python train.py --head_dim=64 --vocab_size=2048 --positions="rope" --attn_scale=0.125 --init="trunc" --init_std_up=0.0573 --lr=0.00347 --beta1=0.95 --warmup_steps=142 --decay_shape="linear" --final_lr_fraction=0.0 --z_loss=0.0001 --steps=5860 --dataset="wikipedia_en"
Each number is 128 + 24 x the weight over the matrix's rms, rounded and kept within 0 to 255. Layers, rows and columns count from 0.

# layer 10 MLP up, 320x128, rms 0.171, rows 223-289, columns 32-63
[[ 88 146 137 145 125 107 173 134 143 141 148 110 121 134 114 148 117 117  77 125 102 148  94  97 134 117 162  64 107 183 111 120]
 [123  84 113 158 142 130  99 129 143 129 139 140 132 129 128 141 117 157 151 143 100 120 121 126  98 144 107 171  87 126 133 125]
 [169 175 101 118 149  90 137 146 165 110 100  98 128 111 106  60 143 149 117 122  90 144 153 111 164 153 116 116 158  76 129 107]
 [126 142  87 129 136 121 149  94 101 139 104 123 116 104 103 128 147 119 136 121 196 143 111 108  87 111  80 142 109 124 110 141]
 [149 157 138 119 104  91 145 101 115 101 125 141  96 128 103 143 120 132 108 153 113 126 106 117 130 134  79 116 159 143 148  87]
 [ 89 127 185 106 143 122 165 101 156 148 136 139 151 131 159 115  99  89 119 150 119 121 103 125 110 102 132 143  96 156 130 159]
 [169 144 144  96 122 134 103 120 153 124 136 122 136 147 147 133 106 128 121 131 127 128  91 119 126 104 113 100 103 164 137 129]
 [135  94 145 104 155 161 122 132 138 148 126 101 161 112 119 119 114 109 149  93 166 130 100 147 113 129 141 148  79 131 149 137]
 [132 166 164 132 122  34 125 107 124 121 131 107  97 149  84 134 104 130 170 142 106 135 109 109 134 107 160 157 110 124 114 111]
 [133 121 136 151 107 157  93 109 134  80 114 191 161 167 180 137 129  94 147 149  93 122 136 150 101 128  88 102 137 127 124 131]
 [144 152 114  58 159 151 104 122 113 164 115 109 117 155 100 121 139 126 102 113  78 112 149 130 139 140 123 102 143 121 127 118]
 [122 118 107 142 128  83 117 157 171  98 148  99 122 133 120 163 121 100 162  97 118 114 112 117 124 150 126 107 145 124 100 127]
 [175 157 115  76 131 121 117 118  98 112 144  88 108 164 119 161 101 114 108 182 151 158 149 107 159  64 120 117  99 111 121 144]
 [134 139 101  97 135 146 126  92 137 135 133 136 116 120 122 151 139  91 132 110 145 140 134 156 119 147 109 159 137 138 110 135]
 [113 166  91 142 143 145 125 155 135 107 107 143 105 144 124 135 128 113 144 128 117 130 143 141 148 122  94  48 119 128 129 181]
 [133 131 148  73 136 128 130 140 127 169 111 121  88 172 112  89 129 164 135 189 107 136 139 123 145  91 136 126 138 151 101 135]
 [130 134 149 132 152 127 133 133 100 141 136 111 174 142 149 104  97 118 126 144 153 106 173 136 107 152 126 132 118 106 140 142]
 [139 179 108 102 157 155 119 115 154 141 105 124 172 133 103 132 150  95  90 118 114 189 139 143 167 111 125 135 138  76 132 161]
 [133 133  93  91 107  94 126 126 147 154 156 131 150 136 106 162 149 169 127 112 151  89  99 167 158 108 121 158 103 122  84 149]
 [144 151 176 113  83 113 123 144 116 121 135 159 149 125 123 127 150 151 146  94 188 151 160  72 155 128 129  98 119 137 164 156]
 [172 161 139  93 128 174 114 121 134 140 120 146 105 118 109  88 126 105 166  85 161 135 120 148  54 140 111 155  99 133 149 113]
 [136 114  80 118 164 104 110 125 128 134 141 121 136 118 190 151 144 137 121 107 154 108 106 159 164 130 126 151 158 152 136  77]
 [122 136 119 111 114 105  92 184 136 144 152 140 113  91  90 151 155 138 142 134  99 110 136 130 143  96 111 136 137 142 103 178]
 [126 134 126 115 129  93 116 163 140 126  91  91 127 132 110  97 147 145 126 127  98 125  90 126  79 130 127 142 151  97 142 118]
 [ 91 140 105 120 148 102 161 109 115 136 169 129 124 138 118 139 133 169 156 125 127 129 148 143 179 148 128 114 128 150 138 125]
 [145 147 122 120 120 144 149 150 123 117 103 150 143 146 117 161 117 107 101 153 155 117 107 127 157 115 109 137 100 182 144 128]
 [134 101 110  77 113 138  70 145 127 133 119 150 133 133 123 146 106 112 120  96 128 111 153 159 120 180 165  76 103  91 115  82]
 [142 150 151  94  94 126 127 188 118  97  95 137 123 128 137 115 130 104 142 128 121 163 142  96 113 107  86 109 150 120 117 126]
 [141 197 137 136 169 130 125 119 107  80 116 132 133 171 145  96 125 108 115 114 186 117 175 147 133 147 111 113 130 158 147 103]
 [125 192 139 148 103 156 120 130 107 119 162 147 135 128 146 131 108 115 155 126 117 105 157 145 138  95 137 101 115  99 111 123]
 [150 126 169 162 110 117  68 126  92 132 111 100 142  98 121 123 122  93  78 172 166 128 119  95  75 126 101 138 160 143  87  91]
 [151 129 145 126  73 111 106  80 108 123 161 143 164  96 135 147 159 134 186 135 159 106 151 178 157 149  90 132 107 150 114 172]
 [130 133 110  89 127 122  97 100 125 141 151 141 109 122 106 132 116 136 133 195 159  92 148 143 153 161 102  89 166 128 155 146]
 [ 94 113 172 118 114 131 117 120 140 115 123 124 120 123 144 108 159 103 140 124  98 134 137 117  96 104 143  85 139 160 117 108]
 [116  84 130 126  99 121 145 142 124 114 139 125 143 159 143 106 131 142 150 107 166 130 150 153 142 151 142 149 193 161 113 161]
 [116 141 180 107 102 113 123 102 173 122 146 126 109 133 184 175 120 165 144 154 132 119  83 111 132 150 156 101 134 160 141 128]
 [148 103 120 147 149 159 148 126 127 105 141 100 104 112 112 137  95 141 108 154 141 109 148 125 110 114 114 155  98 145 162 142]
 [162 123 147 130 167 112 138 125 113 154 104 177 124 100 110 114 121 123 129 147 129 145 127 104 154  71 138 100 124 109 131 151]
 [112 108 119 165  76  91 181 136 158 125  90 106 110 165 136 132 130 122 143 155 141 185 109 161 114 103 208 123  96 130 107 120]
 [145 164 161 149 136 130 150 131 106  98 160 127 141 114  74 122 133 140 172 127 130 146 170 106 139 131 164 106 117 168 140 124]
 [115 131 131 134 162 127 144 160 102 161 110 118 117 106 107 125 112 112  95  86 128 135 134 146 142 123 131 138  86 148 138  79]
 [149 160 118 150  98 148 167 177 102 116 173 130 160 138 155 178 142 113 148 130 147 110 133 147 117 151 130 118 129 138  92  85]
 [123 103 106 111 139 179 104 108 133  99  75 113 100 136 151 106  89 123 123 114 139 134 163 108 129 120 134 100 112  81  95 150]
 [146 118 172  98  79  76 158 159 119 123 125 107 103 158 151 143 153 124 137 143 115  83 140 162 116 151 109 114 124 135 114 124]
 [108 108 125 162 136  98 106 154 134 168 126 128 131 140 177 116  68 131 104 132 138 119 109 105 132 106 118 145 140 136 134 150]
 [106 114 114  85 117 113 155 161 134 149 139 130 104 123 133 111 103 150 152 139 110 167 125 113 128 134 166 120 125 145 156 104]
 [144 150  98 106 128 141 181  99 156 127 101 149  73 176  94 163 111 121 135 109 141 133 146 127 147 156 128 124 155 149 153 124]
 [ 87 147 118 127  99 113 150 116 171 114 113 135 154 106 103 135 117 138 147 117 108 108  85 157 134 119 112 146 124  96 122 120]
 [100 122 132 125  89  95 128  90 130 139 119 129 166 145 119 163 112 109  99 104 145 159  84 154  86 117 161 144 153 126 108  99]
 [115 132 126 129 168  99 112  87 117 142 132 127 102 138 127 155 141 147 131 108 147 119 109  95  98 159 127 123 130 124 113 175]
 [ 70 141 168 117 101 151 116 135 157 119 134  91 161 113 115 111 178 141 129 153 121 111 119 143 109 134 144 155 118 153 117 104]
 [113 145 181 121  97 129 141 152 128 120 113 154 121 154 144 124 131 123 149 175 110 149 172 147 124 121  99 147 149  84 122 132]
 [135  76 103  93 136 116 149  96 131 152 132 122 139 156 131 127 109 176 153 160  98 133 103 103  95 126 103 168 126 136 161 121]
 [117 115 179 106 135 198 142  63 113 151 140 153 115 134 138 103 111 117 172 126  84  92 118 131 150 155 115 123 147 111 164 173]
 [ 83 128 134 119 154 116  80  85 167 150 139 149 139 133 132 123 121 147 155 129 113 127 184 126 157 124  93 163 115 122 130 146]
 [189 132 161 131 161  99 142  62 145  83 154 181 135 138 130 137  96 123 152 133 122 131 145 104 103 117 175 106 128  87 106 106]
 [ 84  85  73 162 104 145 158 134 128 112 133 146 129 133 149  95 154 119 122 100 134 108 149 189 121  86 108 129 121 105 174 134]
 [ 94 123 136 120 116 128 129 166 122 119 138 132 181 119 107  86 129 128 115 144 156 118  96 103 162 114 114 137  97 116 118 107]
 [144 124 127 110 124 102 145 128 138 123 127  97 137 152 122 153 111 133 116  93  85 119 156 136 131  84 145  79 118 136 121 117]
 [155 103 141  72 138  65 162 146  95 145  67 109  78 149 117 117 115  93 153 126 118 111 136 121 156 113 144 107 162 153 135 143]
 [110 110 128 150 115 105 152 135 138  97 172 113 130 136 154 127 105 154 111 141 172 112 123 131 129 188 157 150 153 108  85 137]
 [ 83 127 133  92 108 108 156 137 131 165  88 110 112 132 116 137 171 145 102 150 153 129 126  80  88 117 123 120 169 133 114 153]
 [173 174 140 106  76 109 105 131 135 129 159  92 122  94 134 170 157 126 172 103 125 184 146 144 128 108  93 132 122 150 123 119]
 [126 138 100 104 111  98 136 121 123  95 100 123 146 133 137 141 108 136 128 185 165 157 126  91 136 185 128 106 150 123 138 138]
 [112 152 195 152 130 149  92 118 158 151  88 103 166 137 159 102  81 114 179  96 146 144 106 101 131 142  99 138  99 134 128 119]
 [ 93 112 144 159 101 133 131 147 120 128 104 129 121 154  93 117 119 149 133 143 142  91 133 149 115 112 132 153 136  98 138 127]
 [138 146 129 121 170  98 145 134 100 154 111 135 120  97 104 122 144 164 131 106 118 101 121 126 120 142 126 132 116 145 134 118]]
# layer 10 MLP down (transposed), 320x128, rms 0.156, rows 223-289, columns 32-63
[[119  86  88 118 117 155 115 161 122 115 127 110 178  98  78 153 131 127  78 133 130 118 105 113 191 109 107  94 127 134  95 124]
 [123 120 113 145 152 160 120 147 106 120 138 145 116 103 130 144 104 120 126 163  79 113 138 131 101 141 120 122 185 138 116  89]
 [142 124 121 147 161 135 125 162 119 130 149 114  93 123 137 121 124 127 124 150 107 126 146 143  94  93  90 124 156 131 183 118]
 [135 121 121 120 129  75 110 152 116 165 105  96 144 115 102 126 140 147 102 116 133 158 154 154 130  84 121 164 125 108 110  98]
 [135 116 100 157  99 142 125 116 109 152 119 144 110 161 111 109 130 122  82 130 122 117 185 153  86 143 142 114 127 134 149 112]
 [118 197 121 176 125 108 111  63  78 114 111 131 120 129 115 123 109 124 139 172 116 107 166 150 105 101  98 157 168 107  45 131]
 [108 104 143  98 115 111 156 151 140 122 113 119 130 125 150 123 141 133 133 154 122 169 120 139 137 110 176 129 147 119  84 114]
 [129 173 121 117 136 147  94 126 144 144 140 149 107 111 117 175 116 112 155  84 101 137 138  93 120 120 125  82 133 158 168 101]
 [142 125  89 154 133 120 141 131 118 146 171 160 128  89 124  78 158  76 163 134 106 137 113 125 125 139 132 113 118  89 120 159]
 [151 116 138 140 103 125 124 109 120 138 152 155 136 141 111 154 141 116 151  87 108 103  87 132 148 135 103 103 164 157 132 137]
 [ 76 104 136 170 158  92 131 126 121 149 123 114 101 162 107 109 120 145 130 173  99  99 150 152 142 110 128 139 108 154 152 137]
 [131  84  84 135 172 159 103 142 153 151 152 116 162 121 160  98 131 149 146 118 119 144 142 121 194 139 133 133 185 124 121 119]
 [147 183 138 136 109 111 123 116 136 155 109 142 123  72 153 122 148 116 172 156 128 139 154 157 102 147  99 132 115  94 152 129]
 [117  99 110 129 102 125 102 113 127 145 192 155 130 114  86 153 140  98 137 126 146 135 135  79 136  87 128 135 120 103 162 185]
 [164 158 131 132  99 143 113 140 143 101  90 125 118 158 120 157  89 140 134 147 127 125 120 111  91 107 115 154 122 180 146 151]
 [134 128 135 118 117 176 153 116 125 122 105 148 142  67 142 111 114 160 126 146 112 104 174 113 127 169 156 111 184 109 127 157]
 [137 110 119 128 155 122 131 107 136 123  77 169 143 151 113 135 184 128 121 142 125 118 132 144 187 130 136 173 129 135 146 133]
 [133 120 123 163  92  95 114 101 162 126 137 122 104 141 134 150 155  86 193 109 120 132  99  99 175 153 109 115 149  97 140 118]
 [170 139  68 107  91  96 144 126 131 166 140 129 152 162 134 129 119 176 112 100 111  82 132 146 143 157 147 112 135 103 146 137]
 [124 122  74 114 174 145 135  78 136 118  78 115 115 122 148 113  96 107 102 112  98 157 145 133 105 134 125 143 120 157 147 110]
 [150 146  94  92 173 145 127  90 112  90  77 135 132 159 137 101 110 132 142  95 105 168 107 112 174 113 107 111 121 118 158  95]
 [135 163 107 110 147 102 133 140 145 105 155 117 156 151 128  91 108 142 106 136 143 127 104 129 167 118 103 143  90 170 132 127]
 [101 147 148  70 157  95 146  97 127 168 121 149 179 129  78 121 153 148 135 166 134 126 128 154 117 145 114 123 116 101  93 152]
 [142 106 159 135 111 131 127 106 111 171 179 159  98 107 115 188  75 139 132 119 166 143 120 112 106 118 117 184 106 135 148 144]
 [147 143 110 106 135 122 154 115 126 112 147 122 140 189 169 121 126 142  94 117 115 107 162  88 158 107 128 127 107 129 108 145]
 [137 135 123 124 107 144 133 152 162 121 157 152 151 102 118  92 144 100 148 109  90 155 120  68 148 142 171 141 171  84 123 121]
 [128 154 107 137 145  97 134 120 166 137 102 147 148 115 138 136 116 132  59 134 118 148 145 143 125 131 137 111 153 170 132 110]
 [ 91 128 110 117 192 113 132 130 158 166 139 147 140 150 114 140 119 126 132 139 112 154 160 142 111 104 134  80 146  82 111 120]
 [132  93 106 172 151 127 127 130 145 120 106 122 118 136 106 117 152 113 106 137 114 145 150 143 132 147 125 117 129 117  83 145]
 [133 102 143 130  82  90  51  96 127  92  80 147 122 135 105 148 147 140 118 145 108  74  87 122 133 121 143  85 154 121 104 122]
 [129 165  94  83 156 169 109  84 117  95 138 153 106  64 164 131 125 116 137  95 118 141 133 120 122  74 155 123  98 158 125 154]
 [151 150 135  99 113  93 155 135  87 117 100 144 137 151 140 103 155 119 138 141 142 124  96 125 147 139 133 124 111 122 137 114]
 [133 152 134 116 148 136 101 154 140  83 155 139 136  90 169 135 132 110 121 108 119 122 110 131 134 113 148  95 109 157 130 109]
 [ 98 147 101 124 139 142 143 101 114 103  99 176 144 123 148 140 174 141 108 150 132 110 186 119 110 120  92 129 119 123 122 130]
 [103 129 151 133 145 122 125 127  77 116  86 112 140 162 142  88 189 105 163  73 101 136  96  97 162 120  98 153  94 102  93 128]
 [140 152 140 124 141 156 126 123  94 136 109 169 169 176 133 114 138 130 139 114 108 103 122 144 106 111 152 120 160 120 133 156]
 [110 126 163 102 111 130 133 120 113 139 145 130  99 114 114 114 131 153 134 130 137 119 162 109 101 127 122  84 102 126 114 171]
 [118 135 117 157 132 135 141 138 157 143 115 185 113 136 131 137 183 153 128 119 132  94 102 104 113 126 135 127 131 153 143 116]
 [ 97 120 145 155 153 118  84 138 154 156 136  90 111 173 132  86 183 108 155  97 151 144 120 140 167 112 113  92 163 128 148 131]
 [143 142  99 134 109 143 118 146 142 133 176 116  97 141 107  91 111 106 155 154 120 192 128 146 125  94 146 154 136 128 115 107]
 [116 152 100 131 121 122 158 107 104 165 128 129 148 143 177 120 153 151 160 114 112 133 119 105 104 197 110 120 124 110 139 109]
 [140  97 127 132 109 116 115  92  90 126 111 121 161 166 106 141 123 124 130 113 154 128  98  99 124 113  67  74 112 122 131 110]
 [143 120 173 158 106 168 147 144 105 108 142 160 117  96 170 104 132 144 122 158 111 143  87 100 116 133 145 138 112 155  90 112]
 [129 168 158 121 165  91 129 112 102 111 116 134 123  90 150 182 134 145 133 158 143 123 118 161 114 109 151 111 121 185 102 130]
 [114 118 143 132 103 100 124 118 115 118 155 111 157 138 114 127 145 154  76 126 118 113 129 108 103 125 158 122 121 152 160 165]
 [144  94 112 140 163 129 136  78  81 141 121 137 150 127 136 127 102  87 100 120 128 149 107 134 156 160 120 153 153 123 139  85]
 [145 119 114 106 142 115 144 106 111 164 143 116 105 142 139 153 107 120 106 139 137 128 129 126 147  93 151 203  95 143 118 156]
 [113 125 105 145 132  65 142 149 147 153 119 157 127 132 113 129 141 123 122 138 161 122 168 140 159 121 181  77 138 134  94 139]
 [107 181 114 152 131 124 112  94  92  91 145 133 104 126 111 102 151 137 143 120 154 152 139 116 162 142 125 146 139  85  96 116]
 [ 78 146 146 174 111 161 177 115 132 138 105 128 160 149 103 159 142 132 110 142  91  83 137 148  86 134 124 129  96 124  98 133]
 [146 132 115 107 152 113 105 120 115 128 167 125 161  84 138 109 144 115 108 127 140 191 134 137 109 121 140 115 154  76 140 153]
 [164 170 106 108 127  97 104 114 159 151 135 100 151 157 144  89 124 153  84  91 118 131 111 119  95 114 128 105 155  97 105 142]
 [139 120 142 102 127 112 166 130 106 107 137 154 135  77 140 136 127 109  94 129 104 137 127 110 183 120 104 137  98 103 183 140]
 [136 138 105 127  99 143 133 150 159 146 182 113 137 110 116  79 129 103 114 113 107 129 101 119 132 135 102 106 144 130 115  66]
 [129 131 121 107  62 109 117 139 126 179 163  90 134 113  68 135 141  77  60 168 128 124 140 153 111 101 118 123 147 113 133 179]
 [160 144 120 172 155 105 110 104 175 122  97 146 139  96 112 130  97 117 129 152 131 140  96 133  93 157 115 131 138 140  91 109]
 [152 155 138  86 111 112 134 131 123  91 114 116 148 101 161 123 140 135 137 160 166  90 103 132 182 152 138  93 116 107 114 125]
 [110 121 157 148 125 140 150 105 153 115 114 142 151 166 109 143 124 119 103 111 119 155 100 139 132 122  97 150 184 159 131 145]
 [124 137  77 125 143 151 111 100 103 115 139 114 144 140 116 143 132 119 114 125 133 129  74 171  90 158 135 148 112 133 135  87]
 [108 105 101 139 142 191 150 114 134 133 135 119  98  99  80 101 152 123 120 128 141 164 114  71  96 135 103 129 113 115 133 131]
 [127 119 166 154 118 155 117 132  95 135 134 113 136 138  91 136 148 130 122 101 134 134 156 107 165 170 164 146 127 139 125 101]
 [120 155 105 144 130 124 146 124 109 111 111 101 138 131 164 183 109 168 117 129 130 124  90 102 108 129 117 138 119 174 129 165]
 [130  93 121 144 110 154 135 137  95  98 122 163 147 150 156 116 169 110 102 164 160  81 122 138  97 120 118 120 152 132 126 103]
 [205 154 148 140 135 148 112 148 122 172 124 142 152 146 116  79 126 117 120 118 161 121 126 105 106 115 131 117 114 135 143 151]
 [129 113 189 118 179 131 127 109 141 150  96 121 133  99 134 134  95 120 191 116  82  84 128 219 137  75  97 129 101 130 134 110]
 [112 133 163 126 125 122 145 109 161 133 107 108 133 184 131 104 128 113 100 177 126 132  94 140  98 144 138 119 179 152 150 117]
 [188 135 115 146  99  89 100 131 135 137  85 126 129 124 133 131  79 122 119 140 120  77 125 159 148 139 115 138  99 111  98  99]]
# layer 10 MLP gate, 320x128, rms 0.166, rows 224-289, columns 32-63
[[151 140 148  98 112 135 127 145 165 124 112 117 145 136 111 120 139 147 135 117 161 155 114  89 136 130 131 113 128 124 177 106]
 [ 68  92 130 107 135 116 127  92 135 136 148 157 130 149 149 140 150  96 120 110 123 122 104 146 127  99 136 128 125 121 130  81]
 [ 94 134 158  65 141 109 143 101 115 134 156 132 148  96 129 146 177  87 160  74 103 110 154 155 126 105 146 103 153 127 126 152]
 [151 160 152 150 122  86 115 128 115  93 127 118 146 100 149 146 128 156 147 160 142 113 136  98 121 135 108 147 152 147 114 120]
 [152 124 133 145 181 136 162 159 172 113 138 177 105 132 184 136 135 105 134 115 161 140 167 121 163 139 127 103 121 135 129 146]
 [145 100 134 130 138  95 132 131  88 146 160 128  93 122 129 119 188 153 164 150 132 115 106 114 126 135 137 131  93 132 168 159]
 [ 85 150  82 108 100 183 136 113 150 148 122 145 108 115 126 105 141 107 122 142  84 135 147 114 143 117  95 137 117 154 141 167]
 [164 158 130 105 104 109 135 153 145 114 107 145 148 145 138 128 106  81 127 157  82 126  96 110 146 128  89 102  95  94 110 144]
 [170 170 156 144  83 136 134 186  80 166 104 148 132  93 131 163 144 114 126 149 107 163 113 124 132 123 166 152 110 139 125 133]
 [115 123 122 110 104 116 123 154 152 146 127 111 140 113 100 100 133  93 178  99 100 118 111 104 103 133 127 138 120 122 126  99]
 [132 120 144 132 152 134  92  97 111 170 116 139 157 132 120 154 189 129 113  96 108 108 123 148 144 174 132 129 130 160 143  98]
 [133 105 117 194 130 124 136 104 140 114 144 166 151 120 132 136 131 143 104 168 117 134 144 137 126 121 137  99 142 132 124 127]
 [175  98 148 127 116 140 116 149 109 157 170  98 114  62 128 110 178 150 196  94 137 136 114 134 138 115 141 134  84 146 106 115]
 [172 137 152 137 100 140 151 185 101 136 111 125 105 101 142 130 179 116 123 120 115 135 136 138  97 124 114  76 149  99 133 125]
 [119  97 125 130 127 117 137 166 114 132 144 110 137 115 166 134 132 146 131 171 124 125 127 125 101 135  80 152 137 131 176 129]
 [132 156 130  99 134  97 145  92  83 124 109 141  86 140 140  93 151 128  92 137 142 129 116 125 135 123 172 168 103 109 118 108]
 [129 163 102 133 147 123 146 139 148 134 117 154 122 103 129 114 148 128  94 136 153  92  99 113  94 159 181 135 178 146 135 116]
 [ 89 134  97 162 128  38 150 130 143 157 142 121 143 155 161 141  91 156 123 119 127 122 108 133  97 114 130 128 125  98 119 136]
 [142 139  97 109 132  85 126 134 106 138 155 171  41  78 110 126 149 148 137 114 129  83 138 144 122 136 146 119 168 114 119 127]
 [ 95 156 106 160 102  90 161 149 142 155 128 133 136 104 103 109 131 112 148 121 152  98 119 115 113 110 122 112 104 174 135 129]
 [121 175  88 101 104  73 175 113 138 145 166  95 115 124 140 149  97 131 145 112 130 133 102 108 172 129 134 133 105 129 120 122]
 [142 138 169  85  95 117 106 152 133 145 125 123 142 114 133 109 108 124 132 148  87 152 178 130 121  87 176 165  92  77 117 133]
 [154  78 138 149 153 120 110 150  86 164  86 166 131 141 121 122 149 110 148  78 103 147 123 143 119 160 134 113 159 154 140 168]
 [146 170 130 126 152 100 129 141 145 154 128 135 178 127 153 123 170 164  91 129 111  73 165 107 163 158 150 134 117 121  67 124]
 [154 161 142 168 117 183 106 139 138 157 129 158 126 135 134 128 139 157 134 130 127 126  81 121 135  82 140  72 136 160 105 148]
 [122 105 114 138 125 121 107  91 136 114 131 142 103 119 127  65 147 121 171 147 152 130 135  84 168 128 127 136  99 139 126 145]
 [132 102 139 130 121 135 143 106 103 138 165 133 131 104 193 149 116 117  76 115 143 119 111 127 115 131 123 123 134 153 153 135]
 [147 159 105 111 131 147 134  91 135 125 124 124 113 123 177 159 135 150 133  93 111 149 130 136 126 120 109 127 122 133 134 112]
 [108 138 122 146 145 133 163 139 150 133 175 147 133 113 128 119 110 124 149 142 119 149 118 126 139 105 115 112 154 151 139 131]
 [137 113 138 167 117 128 167 138 148 141 102 126 169 131 148 116 101 127 123 110 125 152 149 129 111 207  89 135 124 156 165 132]
 [143 145 103 133 145 162 109 136 126 135 148 121 137 129 143 134 119 191 131 113 107  70 106 104 150  99 126 154 151 122 117 122]
 [162 156 135 126 118 115 127 173 161 115 136 139 118 124 142 156 153 135 107  73  88 141  73 111 113 122 149 110 114 100 149 146]
 [112 134 137 138 133 114 144 141 108 139 116 143 125 143 128 143  85 112 101 161  96  79 166 111 164 134 107 128  94 151 128 157]
 [112 136 103 151 128 102 164 158 106 143 112 133 142 107 134 170 123  99 149 114 138 109 171 147 137 137  73 144 102 157 115 134]
 [143 128  92 129 119 207 112 158 153 121 134 121 134 103 173  91 102 113 150  92 141 120 103 136 138 175 111 141 123 137 150  82]
 [129 165 142 110 121 159 122 125 167 128 112 149 112  96 116 110 104 133 113 107 123 141 172 139 139  89 118 106 136 162 142 182]
 [148 129 109 106 107 141 134 161 113 127 149 114 152 163  85  74 153 143 101 147 123 128 103 149 105 124 140 111 141 110 163 150]
 [134 184 106 165 142 133 118 150 114 172 129 169 129 144 119 126  92 129 132 122 179 139 113 165 144 147 162 113  88 123 120 111]
 [156 155 154 123 150 133 121 139  89  87 139 166 148 156  84 110  77 120 110 143 136 131 159 114 154 131  89 111  97 179 118 138]
 [127 132 134 148 101 121 139 168 114 120  94 177 140 115 131 121 155 166 150 130 113 166 159 169 142 168 115 109 155 117 114 119]
 [116 154 109 104 134 103 131 135 155 133 142 133 133 102 137 194 118  97  72 152  99 120 161 118 169 130 166 130 128  93 112 134]
 [112 106 111 147 119 134 163 139 113 162 144 139 119  71 137 138 114 133 105 134 156 128  98 128 132 102 133 118 118 119 139 108]
 [158 141 181 145 179  98 154 164 117 145 117 120  89 123 141 104 102 138 116 128 114 131 185 129 153 133 171 106 148 159 136 120]
 [137 130 133 107 151 104 186 130 106 135 144 154  94 168 141 116 159 139 124 126 101 157 114 123 163 154 107 150 112 139 111 140]
 [140 139 149 115 109 117 133 137 122 125 103 173 116 128  77  92 133 147 106  94 116 131 111 127  94 123 138 144  97 136 135 128]
 [122 125 105 151 125 107  95 160  91 131 124 177 142  93 106 152 136 120 138  84 192 135 100 140 129 123 140  90 121 122 158  96]
 [ 85 129 125 120 137  86 126 118  90 126 158 124  90 174 134 158 142 164  98  98 144 111 137 132 143 118 154  98 103 128 112 110]
 [116 115 109  82 134 114 110 159 141 140 133 150  86 157 130 106 146  84  95 132 138 132 132 114 125 116 132 121 121 105 154  98]
 [123 135 150 147 126  99 115 102 138 144 112 128 117 150 118 144  71 158  92 110 139 102 106  89 135 115  74  99  99 149 129 155]
 [151 119 124  93 120 138 107 160 116 134 128  79 127 105 141 138 192 116 126 151 101 117 182 123 126 180 149 128 120  77 135 143]
 [ 97 125 127 153 106  98 131 140 145 147 131 143 130 152 121 129 172 179 136 144 116 134 135 107 105 121 106 135 130  95  96 124]
 [110 136 104 137  92 126 132 159 126 151 144 142 109 156 110 107 119 114 147  62  74 113 137  81 115 138 102 128 131 156  95 133]
 [150 111 125 109 108 154 101  81 146 158 149  89 186 108 100  53 139 132 115 126 100 103  97 111 133 126 153 150  82 120 126  86]
 [146 152  89 112 130 124  91 103 109 156 101 128  92  77 120 111 118  94 120 147 123 139 140 122  72 133 147 139 183 145 128 116]
 [132 153 137 129 134 152  65 102 142 127 151  93 137 114 148 131 146 134 181 117 144 111 134 102  72 155 186 113 152 147 135 133]
 [162 132 119  51  98 127 149 157 131 164 119 143 110 131 105 144 128 139 140 147 136 160 124 129 189 106 131  97 150 154  89 146]
 [171 143 117 135 127 102 145 153 107 109  86 122 102 136 135 145 143 119 139  82 112 133 124  97 138 109  95 114 112 138  95 137]
 [143 103 102 138 132 132 118 156 118 122 162 129 156 157  64 128 155  89 148 133 176 115 133 132 140 146 173 141 144 130 109 176]
 [130 170 161  98 120  99 108 162  99 141 155 124 183 123 104 123 123 126 153  87 145  92 144 101 128  88 110 100 142 128 157 158]
 [154 135  90 165 137 122 112 116 182 135 141 126 117 142 135 117 135 133 125 125 150 103 119 104 153 128 122 149 124 144 105 123]
 [109 115 119 108 119  84 108 109 113 120  91 127 144  94 167 101  90 127  72 103 124 118 138 124 178 154 121 138 100 118 108 127]
 [134 153 141  87 117 137 122 118 113 140  75  95 135 120 138 127 169 122 117 178 133 107 151  93 126 121 127 129 157 150 168 145]
 [154 153 125 120 106  96 142 126 128 141 138 131 166 168 127 111 122 168 154 165 118 105 165 127  90 175 132 109 134 126  98 128]
 [126 119 109 148 129 123 107 132 109 142 131 144 150 123 141  75 133 151 153 145 144 146 134 122  95 167 177 102  96 140 133 143]
 [125 149 155 145 167 162 127 133 144 123  98 131 125 143 148 109 146  83 177 100 103 146 137  81  90 158 145 106 135 103 105 108]
 [144 116 152 135 109 104 142 141 163 133 124 177 123  92  82 126 132 127 114  92 142 114  98 144 111 132 196 109 137 144 116 135]]